From a checkpoint of a small transformer trained on Wikipedia: 10 heads of 32, rotary positions.
Each number is 128 + 32 x the weight over its row's rms, rounded and kept within 0 to 255. Layers, rows and columns count from 0. The size above them is the row's rms in percent of the matrix's.

# layer 2 MLP up, 1280x320, rms 0.0869, rows 68-149, columns 280-319
size [ 97  95 108 102 100  99 111  94  92 100 105 105 100  99  99 104 111 116  81  98 106 102 107 115 104 106 110  97  93  99 101 107  90 103 103  97  95 107  88 103  96  90 103  93  98  93  89 104  98 107  95  97 105 100  93  90  93  91 101  93  91 102 106 101 100 105 109 107  87  96 112  94 102  85 112 102 101 116  92 102  94 104]
[[136 166 142 114 130 123 160 115 145 153 144 120 117 114 109  79 160  91 118 139 133 164 142 180 126 105  72 133 169 133  95 120 126 141 144 171 107  86  99 152]
 [162  89 100 171 110 144  93 137  73  98 153 151 155  96 131 122 154 136  85 128 102 111 201 176 132 122  94 100 155 138 162  93 129 149  82 104  93  73 131 140]
 [137 160 168 181 108 116 114 123 181 175  99 129 142 106  74 108  97  94 183 113 104 162 136 138 184  83  91 113  78 118 130 137 176  58 118 146 191 197 142 161]
 [123 114  66  91 110 155 176  98  93 103 136 147  96 153 160 170 130 100 120 159 127 155 157 102 162  84 104 105  73 164  48 111 118 120  99 126 100  97 165 141]
 [112  65 100  66 132 140  90 115 148 125 145 139 115  91   9 164 153 148 130 119 121 145 112 125 128 140 140  86 152 160 154  88 160  91  68 150 120 150 182 136]
 [151 140 128 141 146 127 152 153 145 118 137  90 132 144 157 168 181  91 172 102 137 100 125 130 153  32 152 108  90 162 123 143 131 114  88 107  87 117 112 133]
 [131 180 108 116  59 117 157 185 151  90 156 141 167 163 130 142 150  82 110 106  77  92 102 115 134 119 158 167 231 101 126 129 142 134 114 147 107 142 100 146]
 [ 94 163 148 122 149  94 146  33 127 126 118 153 128 116  81 175 178 158 165 125 167  95 102 159  97  95 115 189 107  90 109 130 110 123  94  84 114 132  84 145]
 [156 123 125 137 160 122 116 101  82 139 142 116 119 104 125  42 152 112 177 164 200 161 113 146 123 114 122 160 112 114 102 139  84 118 128 153  85  69 120 157]
 [104 130 151 170  70 103 159 152 158 157 118 105 111 137 132 156 169 131 152 120 115 147  85 218 120  83 135  87 116  96 139 172 154  93  90 129  84 183 184 170]
 [116  98 147 112 103 121 126 119 122 132 164  82  89 170 150  87 144 133 128 105 156 104 108 126 151 130 147 176 165 116 141 189  47  97 121  62 121 137 157 142]
 [101 145 135 201 161 137 152 114  69 109 172 132 146 160 125 142 162 162 155 125 167 135  99 150 138 149 146 135  65 136 164 107 149 156 128 163  99 117  96 160]
 [120  96 224 187 156 153 124 101 158 145  87 139 141  80 118 113 133 135 105 121 131  68 160 143 136 123 175 165 156  63 136 151 155 121 111 113 145 144  75 149]
 [109 134 128 124  93 137 120 123 145 175 147  56 175 147 144  85 146  92 173 127 151 154 136 155  95  59 146  78 129 163 143 160 123 114  95  72 144  80 110 155]
 [151  88  77 167  80 126 127 203 147 109 143 106 146 175 154 117 173 132 108 151 104 151  88 125 183 112 148 166  45 113 107 120 165 186 161 135 130 155 146  81]
 [ 78 145 137 141 173  99 141 102 198 118 145 167 144 141 170 202 110 122 101 165  97 144 138 110 111  51 143 119 179 193 154 103  99 174 114 110 139 169 126 170]
 [104 129  94 116 151  41 189 160 127 168 140 150 108 136 154 170 126 145 142 124 121 135 155  99 184 113 129  96 113 119 144  81 148 141 105  70  71 143 137 146]
 [128 134 180 146 106 146  91 168 201 135 185 121 116 134 128 101 113 143 149 118  66 119  79  67 158 113 146 125 104 144 148 159  43 110 135 105 126  69  70 159]
 [106  82 121  70 119  84 115 159 205 176 132 135  81  82 150 141 146 132 182  81  63  94 131 139 140 137  94 109 132 127 109  93  73 105  91 154 117 136 118  98]
 [112  97 148 119 167 162 117 130 113 153 171 131 194  96  92 160 112 120 125 117  81 134 166  83 141  75 106 110 110 155 141 134  80 101 129 123 154 125  75 134]
 [141 142 209 154 164 134  91 137 103  99  96 110 156 116  74 100 174 130  81 111 134 159  58 170 130 163 128 146 112 117 116 199 114  56 112 103 154 106 150 120]
 [149 121 121 107 100 117 126 129  89 139 131  85 111  67 159 114 183 112  62 102  82 111 124  95 161 168  89 157 103 101 118 105 112 188 167 132  90 183  96 150]
 [121 174 142 159 155 136 132 169  95 155 136  89 119  96  74 124 107 146 108 100 167 135  90 181 182  89 141 134  97 131 123  76 160 102 110 170 199 191 161 140]
 [125 153  77 113 159 123 155 172 111 109  92  86 153 213  88 131 123 140  51 103 170 132 111 194 100 172 140 189 135 155  99 163  58 114 119 100 109  96 110 100]
 [143 147 118 160  84 142 139  90 114 159 148  72 146  83 116 159 150 135 123 110 121  80 131 116 104 116 160 112 156 118 109  94 161  99  96  73  90 142  98 152]
 [160 156 135 109 171 124 113 110 167 110 207 182 122 157 113 140 119  68  93 114 154 101  99 102 144 248 123  95  68 136 127 162 143 108 115 151 151 101  94 103]
 [ 68 133 124 160  97 118 129 101 153 205  99 142 125  99 132 123  93 163  72 140 130 122 127  77 159  74 159 166 161 158 101 170 112  86 107  94 165 125  95 114]
 [ 83  96 104 138 124 117 180 132 157  88 107 153 149 158  48 126 158 129 132 126 111 152 135 137  80 129 153 151  97  72 139 133 109 113 171 157 105 115  88 140]
 [123  94  44 122 141 104 126  82 125 116 101 129 111 125 136 157  81 138 103 182 116 130 124  54 166  83  59 163 144  79 145 134  92 123 127 118 118 137 136 132]
 [107 128 190 200 145  88 128 100 211 124  82 149 130 128 123 174 155 163 132 115 123 123 137  53 129  95 142 157 114 146 124 101 114 106 177 113 103  90 142 159]
 [195 145 126 150 175  71 150 146 130 126 129 138 141  92 146 140  86 182  60 154  83 111 105 112 214 154  62 139  82 135  85 117 151  98  97  54 128  96 115 186]
 [116 168 178  98  97 135 170 104 119 137  74  80 131 123 128 131 157 132 136 123 123 164 133 155 124 158  98 115  96 164 123 167  96 120 111 137 118  85 156 157]
 [ 98 116 184 123  85 123 144 109 102 103  89  86 115 132 157 131 125  93 105 151 140  63  86 173  86  85  59 161 213 130 142 153 128 165  84  94  88  64 109 162]
 [200 139 106  91 163  97 112 124 111 128  76 119 117  84 190 100 169 104  80 115 142 153 159  81 134 164  89 150 137 111 111  87  96 124  52 133 174  82 117 152]
 [150 149 167 148 149 108  89 103  90 103 119 176 104 140  50 152  96  91 118  89  86 165 122 139 146 117 142 107 122 132 154 126  49 109  98 114  96  78  97 122]
 [ 33  78 166 148 116 128 120  74 152 142 137 128 135  96 155 119  68 150  94 143 125 110 129 158 132 164  96 144 165 124 171 170  54 103 159  90  72 152 180 127]
 [184  91 128 112  98 116 136 126 165 143 142 140 120 125 110 204 124 108  89 151  95  92 123 103 182 106 115  84 100  99 119  81 193 127 101 161 136 119  97 137]
 [161  95 122  69  74 113 143 155 134 158 166 118 140 144  75 117 113 122 105  87 149 117  73 145 129 131 119  81 157  97  87 164 117  76 177 101 158 155 155 141]
 [164  79 112 108  73 130 155  95 128 134 117 126 116 157 168 135 122 103 124 208 109 123 100 133 129 158 138 102 115 171 126 136 112  79 134 143 154 145  95 128]
 [ 71 129 140 144 106 131 113 144 102 182 178 197 136 139 101  86 151 136 123 181  97 102 149 150  89 180 180 184 153 131 109 112 131  97  86  95 137  96  63 160]
 [148 135 102 168 124 103 104 153 135  46 127 115 116 131  78 142 103 131  65 143  85 109 193 137 156 152 147 144 158 132 148 120 110 133 147 158 159 130  79 136]
 [114  91  70  89  95 115 136  76 103 195 147 114 165  90 154 120 104 146 164 175 163 146 103 194  95 130 160 123 100 176 113  86  40 136 164 127 111  90 156 170]
 [148  69 137 153 103 113 132 151 183 144  91  51  99 211 140 174  91 167 155  85 179  75 127 158 104 140 135 166 108 113 104  91 169 137 145  80 139 146 118  82]
 [131 103  97 133 154 180 182 110 108 163 167 118 111 105  98 118 186  95 150 158 145 108  84  90  99 128 132  95 121 107 128 129 118 114 134 156  91 191  90 129]
 [145  75  74 151 146 111 143 143 113 161 140  93 123 160 101 122 123  42 113 150 125 125 128 168  92 129  87  67  99 152 118 109 173 104 188 103 130 111  91  49]
 [140  70 133 130 170 171 106 158  59 157  69 124  87 152 131  88  93 113 123 192  72 167 168 140  75  85 146  76 120 193 116 112 112 112 115 130  98 116 130 118]
 [128 200 122 125  66 131 198 156 110 180 113  77 104 135  60 153 116 171 153 126 156 125 120  96 174 163 135 160 143 108 124 114 172 115  43 128  79 156 187 101]
 [167 111 154 140  99 163  72 128 100 137  37 125 159 144 147 144 123 122 112 135 138 142 160 187  79 147 148 170 120 170  93 115 138 164 116 112  99 157 118 122]
 [112  89  67 119  81 158 172 164 117 121 118 162 113 125 153 184 138 129  73 142 134 125 117  42 117 168 165  81 141 108 126  94 157 102 112 103 142 114 120 140]
 [153 139 153 166  82 146 120 100 157 123 138 134 104 112 194 132 105 101 118 194 127 148 121 110 123 111 108 178 127 183 129 133 130 168 103 161 126 134 104 154]
 [112 109 127 147  98  82 122 133  98  75 211 160 152  92 119 155  92 111 117 127 135 129 149 118 186 143 172 102  17 151 104 133 160 110 124  86 161 141  71 139]
 [ 86  96 150 138 133 142 152  79 125 184 104  96  92 106 150  96 162 137 100 198  93  91 108 126 162 129 164 201 128 153  72  80 126 152 116 185 138 136 130 156]
 [125 141 141 129  87 118 136 122 105 174 102  94 128  97 116 134 209 157 167 171 105 188 112 128 125 175 102 112 145 126 103 123 132 100 110 127 117 183 148 100]
 [150 147  88 153 189 119 128 121 104 134 100 166  98 160 155 136 147 140  92 148 168 104 106 128  99 129 106 206 126  99 119 149 125 144 122 159 136 140 136 111]
 [107 113 113 178 140 149 128 142 166 157 168 146  94 149 116 114 168  69 126 139 154 113 179 137 108  71  78 145  85 160 143 189 153 125 124 101 153 148 131 121]
 [123 122 151 122 151 165 181 133 134 117 107 124  60 195 121  87 190 108 146 147 140 172  94 159 147 165 149 182 125 181 185  99 167  88 162 126 129 185 155 128]
 [137 174 169 139 141 103 127 145 196 131 175  68  91 140 154 181  94 119 130 171  79  95  54 117 172 155  74  78  92 125 152  64 207 157 182  82 139 121  95 134]
 [113 109 121 103 114 125 135 144  82 180 145 189 140 135 105 155 122 109 118 137 113 102 130 126 201 152 146  78 105 157 130 135 195 136 167 106 114 127  61 139]
 [151 138 126  85 140  84 117  76 114 124 146  84 150 127 176 173  81 100 124  49 118 138 118 126 138 114  93 107  91 186  83 103 126  97  87 120 136 143 113  86]
 [136 120 146 133 139 128 119  97 136 184 120  86  90 143  78  86 127 182  81  70  96 160 146 142 103 129 142 162 138 152  85 186 107 156 136  85 124 165 173 145]
 [141 109 124  63  75 121 170 139 103 111 144 178 137  76  63 116 107  63 123 117 149 119  77 138 153 123  75 134 172 111 155 142 142 128 115 104 105 128 127 106]
 [128 107 112  86 173  99 137 122 137  96 105  74 104 151 174 101  49 130  91 124 163  72 178 116 143 206 138 150 101 121  91 137 134 115 180   8 163 104 107 150]
 [138 109  30 118 185 123 102 161  98 130  98 125 148 170 117 105 104 127 146 126 160  68 164 125 141 153  79 140  99 114 121 100 137 140 140 139 167 118 155  58]
 [113 148 125 147 227 137 126  92 152  96  61 172 163 188  73 131 142 104  95 155 142 141 115 143 106 126 166 152 133  98 180  49 134 151 125 119 114 155 109  92]
 [130  94 147 168 109 149 122  85 193 137 154 114  93  76 126 163 153 155 147 121 138 119 130 177 120 132 104  96  99 154  79 147  85  87 150  62 132 104 167 143]
 [ 88 114 146 126 145 171 156 148 151 113 114 126  89 185 156 134 117 124 112 136 158 104 106 112  78 112 108 174 149 169 138 170 107  95 149  82 110 136 109 191]
 [113  90 144  46 101 103 127 108  96 184  89  92 121 101 152 115  97  85 132 234  93 123 145 118 116 128  85 133 102 145 143 136 194 137 119 110 139  79 121 139]
 [105 133 197 125 135 218 158 147 145  73 123 181 106  79 122 104 124 141 119 128 124 154 190 114 145 136 159 155 114 129  66 168 185 109 119 107 147  76 126 167]
 [153 112 133 132 145  98 126 191 196 144 100 104 116 128 125 149 151 101 143 216  55  89 151 141 155 138 127 125  94 156 109 169  97 128 127 108  67 103 148 125]
 [107 111 103 173 167 168 145 142 161 162 105 142 123 178  50 127 146 123 139 181 187 150  61 149  81 155 143 158 113 132 136 117 147 128  73 115  75 101 152 123]
 [ 96 136  82  93 130 138 136 118 144 106 181 130  85 122 117 160 107 148 122 126 145 138 164 125 135 135  62 144 121 155 127  74 158 139 137 148 146 128 144 195]
 [ 95 148 110 138 127  72 137  83 148  72 189 180 110  83 158 140 123 158  99 123  97 165 150 142 115 137 157 128 163 128 163  80  86 137  89  39 146 137 122 171]
 [ 99 179 130 147 163 110 110  77  75   0 123 147 113 139  73 101 174 126  96  62 131 192 123 126 130 176 166 143  77 125 154 115 141 172 113 131 131  78 116 101]
 [106  99 131 104 133 166 124 122  75 173 160 162 102 204 115 110 141 151 165 139 129  93 188 141 149  84 120 135 129 139 146 175 127 129 167  94 124  65 114 140]
 [ 89 144 122 136 122 142 146  89 113 192 123  80 156  88 108 138  95 132  89  83 126 147 116 135 123 140  91 163 107 140 147 136  71 125  63 129 161  88 135  94]
 [ 97 139 175 128 162  76 143 135  70 154 180 120 104 112 140  81 149 175  97 101  99 177  98 164 138 162 136  90 221 108 145 171 120 118 149  51 176 137 192 123]
 [147 120 115  75  90 128  84  87 129 159  66 109 161 132 146 191 134 184 140  94 153 168 153 132 118 157  86 147 144 139  33 104 130 179 101 169 134 108 115 105]
 [134 148 119 129 173 100 108 110 165 121 122  78 126  71  80 113 127 125 116  63 207  70 130 141 191 187 130  87 132 143  70  88 158 147  93 134 136 111 104  99]
 [117 172 163 135 123  95 143 139 145  82  89  66 129 120 146 137 126 141 125 142  66 101 109 131 174 106 116 112 135 165 146 144 105 131 137 141 136 186  49 169]
 [156 117 103 148  68 132 173 161 138 120 116 101  90 174 177 149  86 115 121  74 139 121  80  99 119 119 121 178 186 172 109 139 118 143 138 176  91 104 101  84]
 [186 147 111 102 132  87 100 131  92 110 124  85 131 140 133  86 100  91 137 180  93  94 171 103 112 117 169  68 135  61 175 201 141 145 113 170 102 133 115 156]
 [128  96 121  95  81  65 190 184 149 108 100  54 124 147 132 141 145 164  97 141 109 115 120 128 142 152 105 124 135 215 123 119 149  78 152  64 117 142 182 118]]
# layer 2 MLP down (transposed), 1280x320, rms 0.0254, rows 68-148, columns 280-319
size [106 106 100 107  90 103 113  95  91 105 104 106 105 104  99 100 120 117  88 101 106 104 103 124 106  98 106  97  89 103  97 114  91  98  95  90 110 116  86 103  91  95 103  96 143  93  94 107  88 104  89  93 101  99  98  87  93  86 105  88  84 114 103 123 111 108 118 110  95 100 114  88  95  90 118  84  98 110  89  94  89]
[[143 166 154  88 131 147 142 135 114 152 136 111 174 149 125  77 222 140 108 202 152 126 174 176 106 119  30 175 124 122 114 142 154 138 118 148  69 116 103  96]
 [163 119  84 147  89 130 125 139 109 120 181 119 172 123 125  84 142 141 108 154 109 136 182 159 131 145 147 115 149  60 143  89  87 179  95 123  93 149 160 116]
 [121 110  89 116 141 159 113 197 104 116 188 139 188 123 163 109 164 117  91 139 103 174 144 148 124 129 110 117 124 102 157  40 132 112 104 147 142  97 161 148]
 [156 148  92 124 110 164 150 116  47 150 155 176 170 135 144 164 110 141 133 113 149 114 118 154 151  43 127 106  54 112 161 100  97 126 155  94 120 114 152  51]
 [ 65  69 118  53 165 167  87 106 168 152 160 114 137 127  90 165 124 212 198 132 139 132  67 175 114 121 139 131 127 144 108 102 190 117 145 194 167 118 142 120]
 [116  67 152  99 131  77  99 106  99 106 111 131 117  94 157 108 148  85 184 103 117 155 125 109 122  74 154  93 116  97 183 121 120 158 103  90 104  85  98  60]
 [173 121 136  83 132 141 115  94 118 144 143 117 130 107 160 158  99 130 129  97 157 153  92  92 131 165 108 138  69  94 127 141 102 153 143 103 155  91 164 173]
 [198 125 170 118  67 124 170 110  73 152 140 163  51 107 133 205 125 141 115 149  98 157 182 137 153 144  96 121 126 176 134 171  83 168  39 169 119  56  64 151]
 [195 115 130 109 142 122 126 125  66 129 145 132 142 134 126 116 123  69  95 169 151 146  82 128 102 103 154 146 178 114 153 165 120 136 106 131 157  36 143 110]
 [132  85 138 161 102 109 152 162 129 164  81 128 173 157 139 138 127 145 142 121 158 187  57 154 103 120 205 136  53 133 152 114  99 119  87 183 193 111  56  93]
 [108 130  65 112  82 132 158  94 143 175 121 112 173 138  97 121 173 134 138 137 211 106 104 135 112 121 138 160 124  87 145 112 119 158 108  82 118 158 167 178]
 [155  63 167  92  45 107  79 156 198 113 123 160 100  97 208  93  82  97  77  91 194 122 144 113 112 164  72 175 250 125  93 157 134 143 159 117 114 128 146 119]
 [163  66 184 183 149 101  97 110 146 123 117 136 159 108  79  94 116 122 109 138 136 113 156  77 135 164 147  75 211  98 156 192 111 178  90 156 136 132  90 152]
 [141 142 116 159  44 153 146 123 166 133 144  63 153 152  94 119  94 124 158  96 152 120 161 153  92 102 164  93 171 125 151 156  97  97  83  77 159 101  83 138]
 [130  97 107 117 120 151  99 158 132  92 103 164 183 170 180 109 173 130  76 158  78 164  84 120 116  94 122 151 108 108 116 102 180 157 147 155 150 147 183 104]
 [ 53  86 149 111 139 115 106 109 135 149 128 106 178 166 133 139  81 134  98 127 109 121  95  94 109  80 131 140 110 199 101  86  98 167 101 122 159 174 121 123]
 [191 172 179 125 143 165 131 118 150 106 172 141 170 137  87  77 122 111  99 111 133 149  59 139 126 103 125  95 143 123 136  98 123 110 112  94 193 140 163 126]
 [126 143 182 148 121 164  99 153 159 159 122 103  97 141 104  97  96 135 144 162  65 154 103  79 150  91 139 128 126 147 144 170  86  89 143 106 131 117 160 118]
 [169  80 159 102 136  51 118 140 152 164 145 109  94 102 116 128 134 126 155  96  96 178 181 132 137 121 107 146 149 130  91  80  89  92 137 115 103 161 131 157]
 [141 149 155 126 122 144 122 134 109 181 175 149 162 137  93 215 116 124 128 114  78 174 135  77 128  98 120  79 148 133 146 140  76  85 108 117 142  98 172 127]
 [149 153 124 142 106  96 132 124 139 138 146  85 169 131 158 112 144 144 112 113 133  96 102 130 148  95 135 119 111  89 105 161 148 117 129 185 182 165 109 159]
 [119 139 162  75  99 168 204 155 110 122 129 163 154 125 137 143 124 105 140  87 124 176 105 170 159 166 111  97 121 164 137 108 162 114 124 148 179  99 185 132]
 [127 111 123 199 102  99 128  80 116 115 129 103 156 126  98 173 167 116 130 156 127 157 156 141  97 171 131 109 112 103 156 179 105 100 154 169 158 106  89 138]
 [107 111 128 108 105 144 167 199 146 121  98 139 154 119 136 154 158 144  58 105 145 136 175 127 158 121  75 157 127 158 137 170 109 135 169 132  87  79 169 150]
 [104 143 133 152  44 154 113 172  79 114  95 121 101  99 145  91 155 122  82 161  93 100 128  81 117 150 143 131 150 141 185  96 123 158 105  81 120 136 128 121]
 [112  99 134 136  97 162 148 125 114 133 155 118 106  95  85 136 115 153 141 105 144 156 145 157 155 153 166 109 110 122 122  88 117  98 179 179 142 169 123 152]
 [ 82 194 148  97 150 129 113 112 134 110 102 157 117 136 106 153  55 152 119 137 129 136  51 112  75 116 153 102 108  95 123 111 143  85 101  91 209  83 107  93]
 [ 90 121 141 116 140 152 114 160 140 134 137  91 162  95 122  97 125 104 132 132  99 110 139 109 126 107 142  69  76  76 226 154 120  99 111 161 122  97  85  96]
 [ 66 137 131  71 181 175 103 153 123 109 123 128  91  61 123 130 116 170 146 123  99 191  91 136  81 123 102 170 153  92 155 124 125 125 110  84 115 107 163 112]
 [103 134 138 157 106 124 146  95 148 116 132 116 116  90 108 158 139 154 149 116 126 126 147  95 149  95 160 116 126 117 171  87  70 111 106 100 183 146 125 152]
 [ 90 176  98 107 141  68 131 166 113  73  90  84 137 112  63 157 108 159 149 153  99  88 136 133 135  99 115  89  72 182 118 142 113 112 111 135 120 102 168 129]
 [ 73 197 157  94 124 157 206  81 134 126 123  86  60 125 157 113 176 115 122 113 163 146 169 127  98 133  79  81 122 127 151 137 109 114 140 169 102  63 167 178]
 [150 109 173 113  51 129 183 146 100 124 116  73 128 149 147 129  95 121 134 107 111  81  88 133 158 140 114 131 168 153 161 139  97 118 139  91 151 124 125  99]
 [ 86 119 145  99 111 109 150 118 187 132 126 143 148 215  71  87  96  92  92 147 153  77 116 154 122  99 159  96 115 123 123  77 143 137 161 167  84  96 155  60]
 [153 106 134 154 109 132 134 127 118 158 126 112 136 113 133 136 114  68 139  88 173 131 130  63  49 146 155  73  94  96 177 114 128 139  42 112 109  96 140  97]
 [ 97 129 134  96 131 113 114 120 162 122 129 149  92 156 127  80 109 183  98  67 149 168 138 189  89 116 102 181 101 129 176  50 148  39 198 116 103 143 163 117]
 [ 60 158 140 100 145 149 146 116 133 122 101  96 135 117 149 106 147 168 174  70 119 181 135 163  85 128 136 132 128 140 130 139  95 167 109 125 130 112 140 116]
 [110  99 172 116  77 159 163 163  96 122 148 178 129 137 123 101 157 135 133  90 159 137 149  83  76 145 109 121 150 100 103  94 153 144 169 150 120 142 186 147]
 [197  75 149 143 167 147 151 108 125 127 126 146  98 130 121 139 151 150 133 117 156 117  81  89 152 146 105 123 118 176 143 152 191  99 205 123 138 138  98 147]
 [129 135  87 143 177 111 114  62  77 112 103 130 152 130  88  96  99 149 160 110 157  48 116 144  88 133 185 128 117 125 149 120 215 132 106 140 131 140 130 113]
 [170 131 113 144 115  84 123 177 127  89 174  83 149  99  82 183 154 128  99 101  90 118 139 122 173 166 112 147 129  97 164 110 169 161  84  51 114 171 147 122]
 [123  95 105 162 111 137 133  98 110  96 152 125 218 105 136  80  97 197 157  72 152 177 126 156  92 129 104 100 174 171 123 101  98 147 120 143  70 122  99 108]
 [ 95  94 139  93 131 188 149 124 225  97 150 170 126 181  82 166 104 151 136 148 125 117 163 153 121 135 136 140 132 124 162 134 159 122 128 129 169 115  45 108]
 [185  98  95 133  99 187 137  78 103 149 128 144 138  81 133 149 171  75 124 121  83 140 133 103 122 118 121 151 112 105 120 139 135  96  79 181 114 196 103  69]
 [ 83 201 177 127 142 170 124 132 141 115 148  87 116  89 152 147  83 191 169  88 143 150  83 106 129 110 138 144 146 150 104 113  96 151 132 157 152 135 150 187]
 [131 106 108 109 126 156  98 162 142 129 119 169  92 154 154 104 111  90 130 150  87 140 116  95 133 100 113 153 173 203 134 158  81 121 103 136 144  93  85 136]
 [126 106 184 129 199 155  56 101 170 176 119 137 107 171 162 152 135 127 148 115 104 147 156 141  93 182 143  57 149 154 162 139  84 156  71 135 164  55  74 101]
 [137 207 138 143 131 130  64  81 112 142  74 197 116  99 160  91 180 110 128 115 134 131 173 164  97 117 167 167 112 142 112 132 135 114  99 123 141 152 141 112]
 [166 168 133 151 162 130  76 129 106 115 149 134 159 154 118 114 164 102 101 130 163 129 114  93 149  98 164  94 151  83 147 151 112  94 131  75 147  98 145  95]
 [127 129 112 169 116 116 111 147 154 156 160 111 129 153 156 107  95  99 119 123 149 105  88 112 123 175 146 147 105 167 150 129  87 160 150 124 127 113 106 120]
 [140  81 130 139  98 166 126 129 176 168  95 125 149 114 119 135 148 140 114  49 140 115 106 151  66  66  76 148 183 135 151 143 132 117 139 151  81 126 152  95]
 [ 81 131 175 164 127 142 220 109 143 129 166 155 151  92 120 112 102 148 121 138 156 131  70 159 131 122 134 143 110 168 122 135 177 136 127 134 124 110 142 127]
 [179 187 161 118 139  97 160  75  33 133  92 144 162  98  81 131 213 182 143 162  92 159 123  89 186 128 116  83 150 154 118 121 123  63 193 105 127 181 135  77]
 [ 97 154  83 167 172 128  78 111 128 150 144 163 160 113 124 129  71 164 152 111 125 165  73 142  87 147  91 172 182 112 145  83  86 160 157 126 136 150  88 116]
 [ 78 125  67 137 100 131  85 147  78 110 116 127  54 121  67 147 188 134  58 150 149 162 136 110  76  45  67 128 188 216 106 142 149 135 121 138 108 140 111  82]
 [147  98 147 143 110 146 118 128 134 151 137  95 137 134 129  84  90 126 128  98  95 109  85 105 117 177 140 165 111 149 120 157  90 125 133 108 211 102 153  73]
 [169  95 115 134 194 104 181 132 215 199 126 113 157 131 157 124 169 156 106 142 102 168  46 146 107 152 158  60 115  73 169 112 111 109 123 126 146 111 119 104]
 [108  92 144 102 143  97 102 164 131 168  80 158 166 158 125 119 165 148 117  74 128 120 119 112 115  80 145 175 109 142 128 160 161 139 116 113  37 136 113 137]
 [149 142 141  81 123 134 184 137 102 122 152  87 123 134 161 191 119 139 184 130 134 189 122 106 125 102 119 103  96 129 107 191  93  75  97 118 105  98  81 109]
 [158  95  75  94 118  93  91  65  92  80 111 146 141 131 112 109 128 143 119 105 138 210 168 156 149 100 140 113 159 127 117 120  80 138  95 107 157 151 160  87]
 [107 137 120 147 157 144 100 121 107 136 190 138 197 107 164 132  98  81 147 172  49 123 120 167 156 111  90 121  97 112 148  69 175 101 249 132 171 143 136 109]
 [147 147 135 125 175 156 140 148  88 131  88  82 123 159 163 119  84 164 134 136 135 115  95  92 120 182  89 149 130 180 143 160 123 108 118  38 150 170 163 152]
 [154 147  61 134 115 112 109 169 102 166 146 122 106 137  77 145  82 178 132 168 136  88 116  72 163 123 138 157 133  95 162 120 152 197 123  71 109 106 212  49]
 [156 147 176 112 103 144 144 117 160 118 165 102 123 108  87 143  84 136 165 114 145 165 137  60  82 176 114 140  77 117  42  80 113 121 128 149 122 117 104 137]
 [143 113 156 111  94 157 132 124 169 103 135 134  86 145 135 118 153 174 134 142 112 168 174 185 130  72  95 135 134 125  53 105 119 138 106  79 155 134 152 168]
 [ 97 121 130 167 162 172 187 160 127 106 102 121 172 151 155 128 124 180 132 102 155 121 104 149 121 111 100 145 160 104 181 115 133 120 162  92 161 146 120 141]
 [114  56 150  86 119 111 162 105 177 101  91 148 110 148 195 105 150 135 165 210  76 131 151 140 137 156  86 133 153 136 116 102 168  95 166 169 104  92 166 189]
 [ 93 139  97 168 141 156 127 116 157 144 184 128 155 115 143 144  92 141 163 143 123 125 131 109  91 130 157 115 134 123 127 157 146 101 100 134 175 143 115 151]
 [128 140 122 106 116  63 174 202 167  99 141 100  91 139 124 161 186 124 189 179 109 123 119 150 151 159  91 116 120 114  71 138 115 162 125 162  94 121 161 134]
 [148 136 125 192 205 108 119 106 134 150  77  93 116 116 127 136 104 170 167 161 118 134  69 160 161 134 143  84 131 131 126 128 116 167 182 122 153 160  94  79]
 [188 171 157 158  74 106 125 110 153 132 145 100 139 116 116  59 121 103 126 159 110 138 108 112 151 124 144 137 139 142 144 167  97 134 112  84 154 104 102  75]
 [147 146 125 115 198 141 124 138 130  81 163  93 166  98 127 129 110 156 134 101 126 103 110 169 133 104 119 152  82 119 181 132  68 108 129 110 155  92 133 114]
 [127 115 108 136  84 171 139 222 176 208 117  90 102 137 180 133 124 155 135 186  81  82 175 162 137 107  97 114 170 106 109 111 143 131 114  98 104 121 153 119]
 [138 104  82  98 104 157 128 155  72 125 161 163 138  74 169  90 157 139 139 110  96 116 135 109 144  77 131  99 139 145 113 160 138 192 179 126  94 132 131 137]
 [161 176 156 106 138 108 111 139  76  96 127 152 137 121 161  61 143 129 179 127  84 142 182  60 128 154 126  54 148 111 140  86 110  70 172 130 129  72 101 189]
 [ 95 122 157 136 147 139  85 118 136 104 101 102 167 127 100 168 132 105 128 129 129  51 140  87  99 131 121 165  80  87 154  80 138 149 149 127 102 140 130 130]
 [171 160  87  61  82 139  48  84  61 133 104 186 147 101  87 176 180 191 103 104 128 141 127 112 119 136  83 130  79  77  79 110 136 157 108 154  74 127 104 118]
 [ 77 173 169 191 136 155 172  97  94 109 144 126 152 128 111 104  76 131  94 146 140 141 137 134 174  65 122 125 184  75 136 194 104 176 135 135 147 121 144 157]
 [152 101 115 117 119  96 130 142 116 115  76 195 166  97 139 119 180 159 101  97 106 104 157 100 109 149 109 101 110 168  83 169 104 132 119 131  91 113 189  98]
 [109 177 175 175 105 142 119 127 159 118 149 152 115 167 128 132  80 119 116  71 165 115 111 123 107 121 155 127 130 124 120 185 184 120  90 131 124 140 131 106]
 [157 117  87 124 100 107 107  98 124 128  84  95 186 144 136 137 125  87 132 112 117  93 138  99 105  83 146 118  99  76 194 177 143 138 103 147 141 110 122  86]]